From a checkpoint of a small transformer trained on Wikipedia.
Architecture: LayerNorm before each block, learned positions, biases, capped logits.
Each number is 500 + 25 x the weight over its row's rms, rounded and kept within 0 to 999. Layers, rows and columns count from 0. Numbers have three digits each. The size before them is the row's rms in percent of the matrix's.

# layer 5 attention query, 256x256, rms 0.123, rows 0-54, columns 128-255
108:456474515538499520512522502499468492453527541524512457463457524503491551507532528464508474531491508487498489522488528489471497461491469536497489496504527539521485476522490500502530538496486500460485544486558502464500524497488496502501525524512511504480541508523523530474479515538511504490477512494516506491459480495487545468503478538502485553458523477495484523483493482499521501518533
105:540558487517495569504498479504515520486530491487476537496478511512519499487547503520547444537482465492511461507502515533455532491462492506497462501481523530506499446544494470477483505462470550534516496552504464482461454465519470527519533490490485520511495488455500500522490501518474475490465450474475476497504505496537515505500497545490486507531420528521537483505467475468524459470543
104:507521472534537534523512538492476521516506519485518528526494505512520500514462532512512525484487540505514505482554545490536448503520475516484531521447484483538505494478474440526494488488474531496548514496509465430493531496495493426498500514513538497482492491496495505475479453475514495452457475514520501532444531455484485527503515522541518497524495505500523491510483465489461489452524
103:500522488514489522542465509433481471464547509504499495477557458496515491498493507505471467454457531448493477539560532474513494488480512473471488498511533505500461523452469530493501536474493484444509501487500482488527530508491511478564488518469517540514529529512490515519490499555471522522495503528479455510480492536504546521496501487475525491556480456463506495452473513482507474518456
107:470504506474475507511496567545499498521479548519524516508495488557505494516520449499495458471551495499476520481514527498513478516485491473467470501500500497500483485529463485518522496469506479508488496541455514492542481494474516487489477490451502477475502510520521511485491475471499453525545468522503472476478486526511488490475498511503532501503490521488498482510535464539535486461572
105:520508461463498509534480528501474520448514534506512500499477499500509510449505531490518478496486498511491521541493511515528534490465516495490501503490508522476513485486485512487439542513501462505505500466478510455457521514535432531534489534546535492515494510515499527464486503453525501490516525478501463503532539511484500500479508511508554451465510506514489456469554488519494459479536
113:537513552522534498487522528473436471522526472489510491480477493519481486518511487474522468535510463540492486543484522479483487496506475520540503518468493476528451479524472488508470505531491464463452506516505508520469503456513495486497490496512477492485476450514490540498540459561509514476535499514500472486530451533522504493535515444517520493526505495468505412502510526513466501523543
112:501500519502463517460504503489484526508476454540488493476526502502520502436486498485502469486547501478490491518488485474529490510511507465512485528480478498467519530498523553489531496499519543508475538477475509486505521502497519546476523556536463499517484462539463450458497518566535514474502506493481461509521526494476466499462476511497516533485480507487519493478527492473525498544489
112:506502484499500482471504469501482473510489481507529541535493463475476469520488529529505535489524483512509471489507482531506494503466480485479462528530459483480551513530515519485464473446532468531531506514442476500527457465520478461510515486508504464486497482530464526463475537544532518500496476545497513487515507481507513509437520462467521496442472503529483523472550462549539511485495
109:473524488480498497443514486516501518498465478514494472512481467514508498448499508517518494531545539519533523486511502512515451520477528465539499466497513500511518497517532426532488514546497457456491483504525484502529497494507518543458500571487523472509506527500535498506494502518461480505476460507522519474514499500517504523476477519431495478536472520461531510529508468515435512545478
110:553515530511495517494478512487475516554487477480505508492515514537484480532523471479500492479510509478495464472478512459492474508493506542452513470470472502477498509539527485510445500500514496494512463522484521477572448564501458493529546530485486507511488500471484490485508554522480485537484550511509483477519537506480523520495495481493464532469545454505501529538532497518479484492517
108:497523480557541495433511467510498519490532541489543484516496489489504456456499483506502506527475475485538503466504503493528491509487471511519499539503532479484522523530505532517502491541517505499504506480514508477488531484494468489493528523527491494464476483505557518515523524487523483499502517481528509485509464542492593507551490515504468499469476500479534450488525490470465506505441
108:503491513490529498485525507520496476528506512473511505488511478491496485519501497457493484492490463493498521491536517497480495505485542485505494470516516483514547437498442464517540493515477531469520483442497533514507498515522511515505507509519554504525506523497479473508513532495504499516491521501480498441508475493487510467508538486456507534494480495470472514459474497474497502509519
114:505488482493481457542493521526502510492473521481561541500529478542509447533511502488526502478502542502460507504458527500505484501534511490486539523466475511548527480516495468539497478535486544513501514492485461536479484495501503506508483458484521487506515456489487492493524507557546500516502499443478451502532449484482504500451493476464484481548486526517533493545494517493508453491488
110:529506508496498470511546490541512480500502481519516546505483512526448530479487498457453464493485512514458545475487461523486528472513522512451480482514473535491486514507466492506492519503489489504491517540487504518498540522513519500507480510511473516486528441498520519473487511545472473469480518518481540536528511515511494476497487468476544486477567539516482512562493534484484478483462
112:462477504466506530454525448520528515460482489513541552567508492488530511480485473485449492470547484471462524478492567505468486519551523479517526537479498511532504481480482479482496499459529491497473496476511507527476476465528465496491488493458535529499520494495525515523564537502534483519506499500537464480507468521508502456521465505516481515506510487525510519502540528467488520523521
113:551486476502507515532520523511504499473529522524514520479475509503475464496502518458481488486545488532496508513495499476473478504504536476490478525523479484565511511517507452507521483489533491493482513513486495539468571500476487524501505495535540495505518452512521493534462498461503476512480522498486511506446469497492513460521442476489475498541457494542510488506495522524507543506519
101:478520484509525466504484490516559496522519497496524506461481518500497532493480472477575543495446464515511511511529485507518510519551542539500487517482527502460477517452486489452524515499481511456527483504510505493468504490518477506492504565535481455502493471511517497501505520554529469497534483491460519536469434527559488513496489514488555469508475491513489529482529533502486506516542
103:478514474460526498498507481441507506499487526476466501507526518512471463528469455500482539522484480485508510480514550498502520489495463453505503522474501469520476477503484508500542534435511491502517463536476527520492494500517528508504513462544467528540500475536499500537504508514530482541480527464511507528487477539526484510488516539486541491501500500474477497504518525449464493539469
108:512488513477513552530498520483491523486438526510533512462481528518489506505503489501469468464495464501469472491509457483451518461481458541490508496502476490502505528499503515501531483503494488498491487515480474511506461514494492517502526503490497470502477528495501536507459534514492518499526501537500515529443504479499489516528491491508494507474475529513479486466441521497497529482546
100:537507540532502491458503507526496473504487522532476512514528509499510494532536490494481502494540553542520459498485519483514496499507486516464485512515492486446518496452456489482465546536543541474519494516472476510486504487490554489494478459501553508535511493458511543508502492503522441478468484485483503466468492472527474473513494485535489487488508479457497496482506476492492476543486
106:507503487509503486517516464491476487523478471486501558513496512520506496507492499508514532485492522505490533535519501534473458522498494500502481522520463455476470526504518548473502516488508473534498466486508522479483450533499533514507503532501490490498514491545503517498517528471449541468503459450513467543538470487542499512462520483509524493474507485472490440506545486491453480516497
108:462490513524466460497551471532440570466487519534500516497457480501535477491469476453503479478498483534500500499489568496507524492540507515537498489508504482468494533505481523518466502492527508511466470505489481470464518480517515473482544507515506559531501470511461533493553498532452523484485516495498474472464527478504519494488517473476522544516507475500507496466534447511499553483505
107:484462507488447531490514527532499493475521497472536509519462486504509465528502523494511502469463517483515508473453505509461465529531485513505483518506465496501518485467460513483445489506512487508472514474507507488554513525467513511540492502481493464507519565493456512502524526451435545515459549478453494510516498509503502488490484523475483510448502485471492495533492512520523484542538
106:495515469437464476510474497483485530445518479481500506505507501488538494515464507477489467468537529505492507496538492454502471486490516508508492487486555514490496534488519480491565527496494525498504535483492513493491500532508494516455499502540464512482492505517457487540498453526554555494509499487471466501524502491508509496456504503478476562448502452527497511480477472524543487489506
106:513468544498559517521442517497490531477518481509466490507535464526485486510482493521458491517496479538501512489511489519466494531465480539503521531498484518478536475526482493555486490496512513473507502522467478480470487506530539510504473530474560516512503482530516473530478472483502505495510570504476467528548476529515527483493497511502551466495508457566509506458478488466516509538500
100:483498462517512475479508489511525473543460496488478514534455513522529533515493476558491482486487517520529497478484475478488559504503485497503517524485496508526515513463489486462517501502491488536455473502468506529495554475500491465465466548516498469535517474507480479506508515517527488482501492480543507514477552553474500464512511500525505439508520503523516475439471477511480502462496
113:534503506469537493534438491461500473521543508514512542491508486516515516495516521525511458547532460530502504535493529479501503493504477495474497527493504524540474501485487493507515501458488508475466479559509520502507537502507467474531484483519482500513478506521495492543508463525454441504503553505484476481529501493502482466539472441487511531519461500452492482505525513476524497492498
107:506489512456504536537541553530482464486494490466471487509549511466517507504514509501545507523520509508508492511483497491515494490518499513485467503496520466534484459500493464507504537507520452487503481534501491510484514504485455483481517482566516479475498491517512518509529516532517502475499481528523513485499516534479505507493495467504500474525542489529520481461515481447467501454493
109:529503510507505526500486493505474459504518477483475482466443502476516519494510466505497500498479444501512493501494509474490526461506511552468504506504498453530493482505496497525448519479466517453494506493478504536517523529504521475429491432495515475479549561539522541505533502557467481509495508526494469530568499479497498509491491522519548495491499529435530516497523459506494473506475
104:499509510482480524534514474459508508504490521490519486498425550517504482521469551513477457487461491518509483490480550483532519473517480501496479530502490476533507506502525492482492496483486492469495508521517496514481478480515527461514506509472504508514547501501529510538475460478516500462469526522503525461497474487515510500500432512446477512472526482511486517519491454510503537467479
102:512504525497496478532481468507505469522543512499475523477497463511549502519535464466482516507523519496502486513468529470493511511477458516503491488545493501498478481485485461453496482481499498442490473469493481545492478476522495531443533495487509509534492482483492545486479528473514508482542522510476537487506472538493500507492472533503526505473463523494516463471507524502432520469491
117:533500499467508539499489487502509468510514508481569494466547524517513531531498549455505514530525495528470503503529499553481466481517474473488487496465501483502515511496443482493542472491516503514428515488517468502490506516481472521491508464504503515549482473504522490526506481454529482528533471465509455503457487484509486521491459485488543505491490538531497520524505468467488497469463
108:483513511499475530481470492478522531483541519516491455497524489509510564450512505544491505495508479488541540472498530470477477514556504437538500484541480493464535499509481517512519534476466465503532500483498512516502529475497515462466502523528447473531505495499513513466456533448470537503481520529478488502493470505497486569519507504514504518431486488530489495477525493526460487484461
108:504484496478501485486513547473493459489464507507519545507526488502517506500478503483511475496459456493521513432497454510562507505513479497530500483497512532514488505519522474474497483513482509491486509508496446492520550493545475491506523506471460488501505464473551501546467493488487483445456485505528543489515532504524512487505513539463453499516527518524523473494533537532513518511465
116:496546496498478537475473481489510457492463477491495511493505508478511487503483529514492533484525523487500562509442473504454537520504531532480461489505490524488508545471534551522497508516520455484504453490513541477539476493500506526562513475466473510496473518468479516483472491497477545501526519487488489494471487492465527520451502539497490543481486408522488507479512474512498514496450
106:515477481478479457504519485552469509544481552528503500463456490517476493485510471519513468514493486495553478489552503482503512513485486510494480511467486478525483472494480498456510468530488509540451500488503495565436549507511487500505494490464455510494510513480494472506546472502477513504489503475483480472465495504492498511479527486518519515527443483491517513494495506489498504465503
106:535508504514472528498509536519450463532519520521510522523526504478500460528516495523492543496546470463452529531509504488522488508495511485518548496489475520514476506525509502528543493471490514484486473505498491479486516486515503484460512507559520491521516488540542445515517479505527512518419497532515470475477483499540494492482423535479499564512484560511446471477478472456484488529484
109:508463560435429464489491489486497550490516499530465511461537498526497530489475497539555501504477505518480518515473487514510478552501526493517539511492482519500518474465515495505462497486494488502493546471550513496459523503520511487489502477482530512528444505539460525555475521511508497503545461506534515508459509549495512529507473473460456493489519458495525528506504459464517454546460
107:484513479520506506476442514516466479490487498547517492498512528520507480492522480547496459515461484476500501478458485444510528494549482489473532514486490468512559508471508491502523507510504501444495535504502514455519525494487514478493510504509483497502502490498481514497490515510480489552495462499518500461511566465522530471484514506494503522516489520487525531546508538491508491527544
105:488517468544470522462484502500536485498482475494517502521483420471491501548548501467491523539532455489502488538521490502545491492450515511487443484468544506518514498510493470529515483518537492541491532488490539484486530486499515467464547548481477500494502512507497484506485500495508516578479496512493507485481499541487493477469516493479493508461465455497513505512471511523480522518528
109:460510503542512505546476465505446518527482522476511513528498524514501481514549519498524506509502489508490503501527492564502465526530479467450495484510500487531489495503522461441496468471518525485501542511488523508508515482518531456520491514470501519514473489479501441482491465504458495509522524502465520456489468483501489477573529490494495481481467474519514480445510508515504486515504
108:474494541492440482495452505485491489500540486497489490493516473510509476499501482538533552468494507483534494529470498501491466453491546526468494493514489487488519503506481512485461485516455480524489515521465498466437466509513475508490502511475498492516487488481513459471470501464518502460463499539525494514491552498506486511506500505521483474491514491508538519472521466471496499511482
107:520473458505516513529470483514520483499509501484485475500541541549532507493467428496447496505478494505482491472471511491540493503526533517534455571487504490521526470484462476517534508517534470505530489507466487482455481504458548477467511502540516497472492521503503494541486473506498546543539557512522498471544521457505493494523429466493473477509495503516494522506476478520458498499527
102:514489535495532537497503452513511507509539482525545498516518519509480481477508453534440555507505484591537487508473543480481528502514525486496499498543463534462468482475468470495522487507494505521455490537468468505526520439519514512460481515505504531458482511517541507517500495508516494528485492463531480544477483469442532522515495516531473541515471493531493495527482540517453483474486
107:515471509499525527511509472484479496531476497506493481504490507512536510488478492501489528515514491496523488470484527500503491521502494532490513534499449517469481488467546522474480486533523491511472498539520524499491487548482476495515490534490510495539520499490519536464496507527523490505455588496500475518513512505524499491498488488470497502479520503515505456508513490527477469462467
105:490480469520476486482551519518488450504461495501472488477503470504513483511505514477507509499529517515513487440468471516559498474478464498522478474529506487497487501495513518514498545491475455511465542524482455491518503478491518515499546523496507499502540535514497476477500507468473525502546511513528462488495518501545502546518466562458488525517517521534509490501524522510496486538503
104:518522486518519517533512501467484480499505498496508459497491495523539505454550534485502486524481497470471510488536523499470483511487516503483469513508509487485483476448540501527524479468537491521529489490473499434553484529516467533480465467450502476487516491564490550462481467498527490489512474522528512483445495456518494516471478495529502438470451493523471540459469493530553513546533
110:485517510464513486513504437526536502449478493468474515616509544490489478529497489471534528525503481483475503505531417487503476458504528511498509517513491519527536462464530520544524522510535482466473502509488496505514487500513486501499494491542510499516520479513483510532459500498487513477509495483481472529524471501504500472543542522498476522522503491492492511479506505468507458488489
109:481506507517484498516499534501521478491501520464524466493491534505484525476480431511480474482502557484496479499529504479502484442492499487510464502537514539519502495517544498519479472497482480493506498464489513503492530490470515517481475507479542536456483445462511572451508445539511506516501504473502478521475528515480536480477528457514514503506547561509512519478549472442488524479455
109:509453499495521536525478525499488506449454496471484511473523459497480537479475439505522523505523490530520512495496470503490489449508513468479479539500497513472503510480516502489515539480529512472488479489544481490483529500502507498534538498503511483520502487480499446506527468536498497469461467471492520481482516488490463542501521553471471505477511520464527506521500526503500512499490
108:515499442482517501491510485506518473511511507497521523466534567538515472518497490499521522479489472484526474491481525492489505476494499496522528503528503505484452484533525500503444525508472519512482533416474531508497485488479521480489492501525532477498441511490496513503522503491526461456488519520485523563539494506495520423516500512498461486486512508511475480560503484484460519463529
108:517500474470569537511521515533513498505437469513522503467568535481477457496524510513468498496512513496467484498474533528521504505473487487468499475479509527514477454511473519487474544486501556524489513492455492491467489522552487451500521480454437471479534504467521500512542509498510541495482486509501473453507525517532488530539497481526511508492492514480459483486518447515504488463480
107:493503550461504496491480523493472471495502500488492497511538517519487506481517500471534495507485509511507481517503537470497508504453536503493457495490539536544515544499515493473487470496495554499503498509479527491536475493493500500499478516531498480512516530511486493516521562537520475498517482454518468489464508481491551495518509511487533521502486497525524555519473477507480528452499
111:478448485506497481499516479481504527479494501483498485489524532517498471515535493518489486479516531489486506507499493511475513522511478493477470480458467509493467517525460473472450508502546491513518489537498510470496528481549482522499462506487533476477507464472493479540513524528558479511499478492554522498535530534525474428531501490486478485508462546529499476474489479519504485510474
# layer 5 attention key, 256x256, rms 0.117, rows 0-53, columns 128-255
107:502479520474476495509508526441525488478525527506519456481479515497496563480502501496500499529509490500472459504461500478485468491475458540501489514511515525515482455477508517477513513503502491492497486525551492498436495497477492496482537496480512531445524554483503526498489482529506503530497493529536478468464512460534517480485519516509521486471514490519531555522489493495484491494468
107:541556470507484492513502466480488526513532475496487525499507505519512514452518499473509442535513485486513489476520518583520538551513440467517503519531527544515532437509478480537459540528501521495490509504450505500484480489514475504530527470528510477525480478531487485524515485487473459492487509493491489526484514462500498502504512497491518511509486514499486478455478516446484457496508
100:530505507514449528518514531492516465531511481502515536454498494518479511530509450489458522519459507513503488516515521486526524510477525538485518520514503529509516519523514485519466472500487525507462514512505485498465530477449491458532442539501511502468439480479501526527462522473484476474498512514526487531516553497470565520494493449530524492517467516496521504468454533461467501488476
100:504498465472496553505493496480508459509493465504494477459525527515493489525485542530494457467498518456535446507501496541518455489482461491519462511477490550516525571500519504430486518512556507444498502467534498480506449493498500496500498518507517519530531517493455455516474509470461539484502534482476474483495522499508553522488496448500530472535515463490492505513507501505502522493464
106:478471495528485475489536470477525541543478561547520506520459475524477506541509484531461459514523494545526516497480432481509516504528520501486513508490493500511483474520516517527479482482525492474509554528486447478495483467503497501484481483477489499528526494499535490487458478484468473486507524494509515503487518492497502500502468520522513498547483508519464509420529436510488485513530
108:483518478498487496536442521504513504450497506549499497466525515498501494494499539570469476515488524478520504526473473536539512494469510519485502462464494498482528480507475521503460523491530547508478501525491477481482466496492438557542510521508464506460531498470487544518524505509496456434532496517483521479480499525517473505444483483500549483499478474480495486499503538554463449466499
103:497528507569485529521569487488492526502501507498522485474516479478475475525487504477487477519468481480445512530503535463514467492463507520505532554479458485452460512503516541468501452506518497457455517523518492524506506471472451517509517519473474494526518483493511502510500459513498525508485518524494461508520522521467533527525526505546486479448477466481486479497493523482508483517520
109:496474481500494527480515496512482490479467503502472520490525469535498529490529489477483514482525531550519496508495460459457516496492508533516476490477521526448500503524468504506487505503529485545495485500484495499501518504482505477459473533517494505488463511518472499517474529534490457526501488452463473484467563517537490538480524544519461544539498521498463514544550502502495471492514
106:502485510523492507448493456504498524500509528509484550550481506531501499535512521524521495521505492508570513490500506485496516500479508449521482477523493481491499495481477512480505493455507459527499526515499532519464521507489491520537531478490539492478489477486446521503496541527466507498507481515451489512519467448459522494529481506488495466527470528488482518491529510537498401516526
105:496505490485488471485475525500539497479502497527503508546477486512499498481500491492528485497498522483474528498458521477491467521492519503547475487515516526501496505493499453522505524507501504498511524501485454492507515491513494514488487494477481505502449522486578483541507524535503496504493483483501539519498507502513497497505459481476476454528486491490512467509502533514465522506507
105:489464517524484528480495487495496463514509521490515488477445502490547485494500482492509491482481510535488513517482509505497473459519476536473493498506491471502488537555493477495486478486471475487498502506473503460481467549477503509556527503535527538473511514475495541478532522535492488517499524474500487485527525448471526484539491514456511480520511492523484486499533481507425538522508
102:481534492513482511485550500513468497511447563517494502501468485482508484486533517510483535525494512462556481494488529528526470496481464487533501496561516497492529548474531482500505486496459449508533533494555507505473501475529487488486509507454498443493512485502495497481516527473480510478503502472555519495462487518509495526535503471512496500515435481514502474544499507503453511494509
105:522483507457480491527487483531537517498535498545487515517556479494474497537476491503504538570511484463486522498508531462520468471491539497479479447491531485468542508510458458496496523533485494463524489476518537550498467531518540501482514496481527483515478521503474470488502496502500509526496564490529464486488511463496532515493512484529493506475462489490509478520466490506517497523521
107:526499490495472477505497530494450488509455485483484522514479502530500479497491546478513521489508519490488494481489516490497524481485522470474542529481505502505460522508493526538475498525500555480461461528509470552507510532502520484514527499495509515485490467490494485503503514511544502502442566460467531465513472493478522510504493498508509487494535511511521477479542477500491528513449
107:517445483557530476478563490531510481499484526525485479465488506538506506484472498484468497510511531497460515508465453545462505465513496540502497523503462480498504488510463513463463554521546502563472530533516475499488537566468507435488511483473492503461493485480540486489521498503498495520479535523503525502529509510437446538535470494471505472519493556488506526547497497492524507508469
110:527477457515510503449508478536472509513459498488484539515482440524481493526538504523502500500494504539505442506486535464482488496511508501463509522484502468503489504464487502503495497529513515459487466490545518520488477532509513542536526487444505512485522473501520514506518495534545469530522474510460488501514513546560501433464484483523534530553488528502511497498519517488504490552496
104:569476464493462499505482493491515488543483517455496494460526539485499490480500458508488502419538506479458485524472510472464476505480535485478432488520450483463509498491515497502503508533537526500448530510519486516503469522516488536520497528491481497482499477493508520518457506444522517549471524547531560516493505497524531457494455479503505510502468460474536483500529475520478518485529
103:530511463521532523513494509555519484486519532481478466472484489492537523456479469495518504524508558513499472462485485515519520497507500478512488525462517528471497529499496518496558491498525471516486475520478515510502451501525529507495511530516497483477488510512461490505466553518471493479487504469463518517485457543534522502542461506503491490477486478513494527521477524485514493503484
099:535542530520546482505535529492498491480522478474511508495536513508495474496528470511489487482532502504502494564455501506468510504515486484501508479458513498520480499474509536510517554497509430479525497508519512515490488541537513502497502484508509467541489475537542508490466497517501491485522494459502514558503491519511520494443518492498507494492499482542458477494491519475484500448506
104:497515491523500516527481512525486516461507547479506504497471461470498476537507502503551512482534458517481511504476467505534511493541458494485487550518501475515495454483506540476497485490457504511504476522494518485475507487511474482521524470514472514491478517535499562520532551501454500470468505525502466482463504492484513487519490517478467535505471526500469440469470522517519559506529
097:514451515458503459517535461534485501487552523513499522497471524461532445538510561498467499514522473514535485534520458513506507544514512492503470487457508473495532510485485506441500517483481524487490514456468486517537512512457509537477439479464498500509482514518564530498473531518484506472473516525470470505442471482502493448476533503504505488484506511517534516508483477490514503475473
109:502518517469548499490470489510535508500470526532512523492492474507533478484520490484477586488526508485492522530549502511493493466476529515495502508534508500505451472516487489473504488496495484491506438504497496517452498526518499511494532545493487504523491471540521474501486519510475492530484518506469491489497475515472533527510490506511525527481490471508427471494498485517487507474542
106:466498507516518471549529490497482500523482548499483529477504473486503499466541532502489499483507546536447466475523523475507531515502508511472487501534455479444455520488437508512479517496494512537487489505498509477522469454506541521481488485512485578550480487483489493496533475489474511504520471484490433490494535496487528508466525470451474533501492499504544523502492488548488490473483
107:468493495492491524510501523525519457495510485491533500533482507521487537524530546485453506507491526476514508482470525525478464541516497486507482522545492521525471477466509518505471530528514493484454462471488505527509495532492495500463490532452499469481529496521483530526494549494504495480497496510484483501502484507497489504504515534479442512471504498518495491504468478512515476531524
105:468505497441451472507480510472484497483499500478467497506488489476504512534482472505496455509528492498473476467480514534517446501494517515508491503483529479489488530529539473494522505510495492520525473523472525514475480510484550487468519486521497496511509474544460480493466488536502506514498525512458502505533551475521455488470521495468523513519509470497491523491506530542517547492534
105:511488499528518518472460483521486496488499515506504525514501504527454502483509504491534541530541497525494472518485556494515483471542477483483522562504498492511535468516507520557502447475500549516468508462488480496493466524506525471513480510507511475468513493544545508505487461461482528504498532484480478489500481499512505494495531476480528471521515456497501470482464569506497485520470
102:535497481518533495548534516505520496528467494532465546496485511487549505485493492513486530486509511504508473503476474492518521535451509496469521498483465515518516497459501470510503510476512520519485551534491473501539516456534531511543489523478468497551502518476462472465507523493531490539514470499539525537488514567442468478481523483528485509487545479503498463524478460534452533490546
105:517516508509505511491509507500477537524489482497452486493504482487464479477472504475530533482486465506485502528536508447455507549500486516502486502459480561521525546497526463463476500473500515464495481492467453515547491514539500459492476507545541457499500509504468485500516501574454509512481517528509501480519477509500492435485494488497516528488487500476513528504484475488481473509501
105:500486479495480491497523523490501511490456497471458506471520508491478514508480538503482485538512490484530475502481465497530524506484509493506484497504498507486475485550479505467516518498521491482505519520482494461514538524512472533465499526529497509510523503504513510456474517516520537492484516557521490520513493544492568494500467497541472518528480523525528475463517504474474517543484
108:490509485510482519482488498480530497512492516444522481453497539459484477500532533495528502490501495482486514527500479492502483512483511504480490500516485465511508516537457508543493485436500466462531511512507487516525497525495503492459453461468529502496538487519504504510496496467479472514461541537477467460496515507498499480515505513475516508498530548462531494541500481452481509503528
105:511474512483461510535525502548463539478464509527540502533505530542463495507491480472505478483430489526498448483469528508472565497493513486468489499503530470493461490513540497535504463468502477500478523472539510490558439541495515481526487511504501453517540517504517512516478489515496463504508517496508544486454444492509544466539451457513521507523469479521520542523519508514503492446483
108:487525525515518499535512458503513541535517495518496524495479533489521487538531484447539505489551479491551482454500508486477485503488460509491502539512463496526465464505509484476540481482477458494505501472538511522524498509513559503484549487507549496472479450483558508480422518460467526492504501534456527498487483487501462510478503508514485471482520486501489451510464499483454522515496
111:497503528486497542482525518533488470529475527491514512450490510525499499508501484475520549519506499495514508479486493494463466498523513524481498472502474465470529482523467482498502497512469534492473493522538490512489499521491468528488502513502513451546483480480531490475478460493524502479497473529506469513439471491534519515492464479495482504523482477519504500490522508507485506494461
109:501485510510551540513439511504511485509542506541474453470525479536483524484557501516507527467500478550486463497474515520506520493498468509511484473501477523474458483474489507478514540517492463535522514489495514472498484509542523463473499538520551486494527502570516494450502552520463490503524451549522471492534481505525526508477504491480530483492494502499468499485541519496494522539530
104:507472491554470479518497527491509520491479502510524472532531476528520489470511475492508508515506493512514529463502498489512525503456497463532550471514506515516481488551516434495515516463504475523504493496521466541511510511476494534505548495472479514474542492487500492502499491513466495517489465468535569468447520531505509527496498510474481505526461527528511509511495515530492505457506
108:448503507494501509459492497473544479475498522503521493511498505499515491495487515532560528476535507515513522547473513514481515481500543489502428484490482545526476510463530518505522480500511433538494433479534507474517507518509512502467489511460444507475465520487493509458531482506498504523442503458484500494514515454503537501468468537479524494491441476506500514495531567521502502493499
097:523469509474483470503510500538464492549506471478501521528498473504495551481522467489530400489519494490523500481538527464471495513519459531504474503542477497497518484511447435492517479529517509483489517453525500564486525534537470516552495507515508484474502500517481528460530485492452517475486483485504500509509514497504487520486565472520479561482465489544483513472486521501515510483480
103:521566483520491490461496493535495500516500525483508487533542494453528534487494495477513523489535501473513462482488538533529456502530506500496499484504481504501473521487524497529471506454500502477525487576552499506497496495502497462432505500538501485480495545481491466504499458504478510493483464521499506509465524488515507494496471510512473488506504500519485487483525478486509512494458
106:507523526547442506493446504497507496469492536523518486497484479527452485475457519496540521480502483530502502496506503533524470554540499502525541504458474463498512504481511517477459526557506508458480506485550516539493494504493519512517480460525522478496466513520461505515494499513504474532491470495476491508486529521542524502485494493489489475496517455456488454502509492521458488552551
103:476515478451474488473493494507476459463476496532529470469496528458485525496526500524511494498512526466516493504520531472498488474533461470488489509493480513477542518499487526474496505524520503495509498544508515501489518507455505516475496541510486474503499507466530542509518516494518480534548535440554531510471504492481531493489514492430487485522526514488517457508503481495497483485504
101:478514477518491520499500513493533512512508475482546470537503503484517506488487509481500499495510492475514494525522483531479481529494523481535503493496534507468498528501461489545495517475490495514522531463488554485486551433480539486470503508456500480481457528495526484457517507495490546554479483480492476479448507546467466448483506495495481531450504514486491462486455509495522547495491
103:496496495504509485516502473516472511517535468527510559504497491511459512504505471475486498519523480493494485536545442499489483519489483465501503511526475467482519536486509541468521470473523488472487528508472482447537466495492512498525499472523529476499528465438541460487515477483505502505491480505500483542526432476534509495534504476461524459501496508542488512474482454530529500483495
106:455492522548483506554450514512552476457537491476479537515534530507522463512481499508505518475484522475531503477464490486503481478543503482472484516490477467536550484536503524479524472480478460499497482533463495517472484471450555472542491499532517520516496507493511473489527515513460499508454476535433484526481505485493479509487528481526489477458495548531507503445495479519519514466491
099:511466490516500472524488498539460456512476449518521514505500534510490496526482503530505489454516474501471500526519509505541512508531498502447478473482496500503472540429515490517484503517493482515536469511482474470503500526525507502489481526503437466507491502510523501510519484500457492471525536494515508490487484506485500470556491524513481491555524507478443513485465535497482514529535
105:543496483514536501518502481512474518492518475504529527513490462516501530511539475554497499449501495551477520509511551502540475534500490530480479479466443477474544513502508474492514465478481520496532520510505521474469496519542477473484515514531501471497558494502558510493510546512518488501498460508520478511476529444504472456457494535535466482488524506481505505490520552475468475535469
102:513485472487526503491473464500502504500493544469511495488483501544534526483510493510501512502526517501477508455490515554480458478530514510499456496492500490464487511429545519512484499496490504518473508492498485488501505505481482462529492478498521527492522490511482518485488526573494502449522511531507518469496557528491514485506495512509439485498548493501506468545515478490481496474547
104:499516490473459488472502491532515492509537493508489501499553573492492488504501492495485537454493467506543479458469479487499484451493469511486481490516493454488527477537525527495513504512473478517493506525513484527480509498504514509475483497511457474513520529518494513485511490491505537510559497468484453467511530511511441547535460532516503519522489514522484506498474549507467509490459
108:453471505516460494483509472501463486516496453521497495481502507533479481512501513546496476497511436510504481496495527468478502473520488483480502500512496499481479452509526473514539519494541516514488547468502537453514492457547527499503509525472511521511472544498463505529514499532500505502470538502494481495492489484458484496481485500472461532515507478491502462498489496558509491503507
108:500503489493538502517497492473484454443439452535501520523480535466490496540450505471497509481495509490450539485492472543470509452471509494498533467545513519520538480442522490501524512457513512484495485537494481509564513509488531505492499541511518544521521498524534507547456481540512449494499502514511454540476499476497520512509529510528462528530478485517483540466497506503521480497504
109:514510488512512497497546514481498513481510510516484529469463508512532514494544479521501509515489546454517497512516476474555510451480490476478515498498485528538473505481509471484516503516447525539476555449508473497490507541512492466504500481488519535472487462529545522432485470502455465508504544485485497514476511541494577492449490488514506519517534498494516486511491549534543500486497
106:530471466508509525495500507483530532461480480516529590508484514496480519452452452462485493487493483512484522489495469533541504485505494491511505506484491499462483490496523524460513502485474514457511503464500518484519503517472485509502507495508517515530514504493490477471507470550475527467498480504497512462463506454494528487496531545491477517484496488470502535483551535493509494481498
103:488494504509515479504484520489538503481509481526506523444519499510486468517447469506501522494527528544443516467498495460499543516498506508500519476513495537511461478527498449461456513471535479505477543466528509511500520498523512489490505471520519543494477503541495560507520519447534459504492530485499491498515486487516483489526491486469479517502509494520539463534515461491463515475475
103:487482509492521435509527510500517502502502478529541507498483511499530476485524542503491542510471527499450535515530542523512458518521499477493508492483469476511453470490492527462498514474479519516491488493526513509465541525543496458482487478473493513487522524443515492476480497501505575503524455512509475433496530513508486524530483494476534542500481548510450480455510504480487480500486
102:451471470499489473523532524490496512529533523520463496512510527493493493494495533491518526506478487528464528506475480487511533537462537507544497524508511526509495534489467493516506466539466541474525502527487517455499539558502514466537505466516463514555521495453468491525471479486512500512501494488463497507432513491474530469525531525481469504531515492500474491522483488504485500458480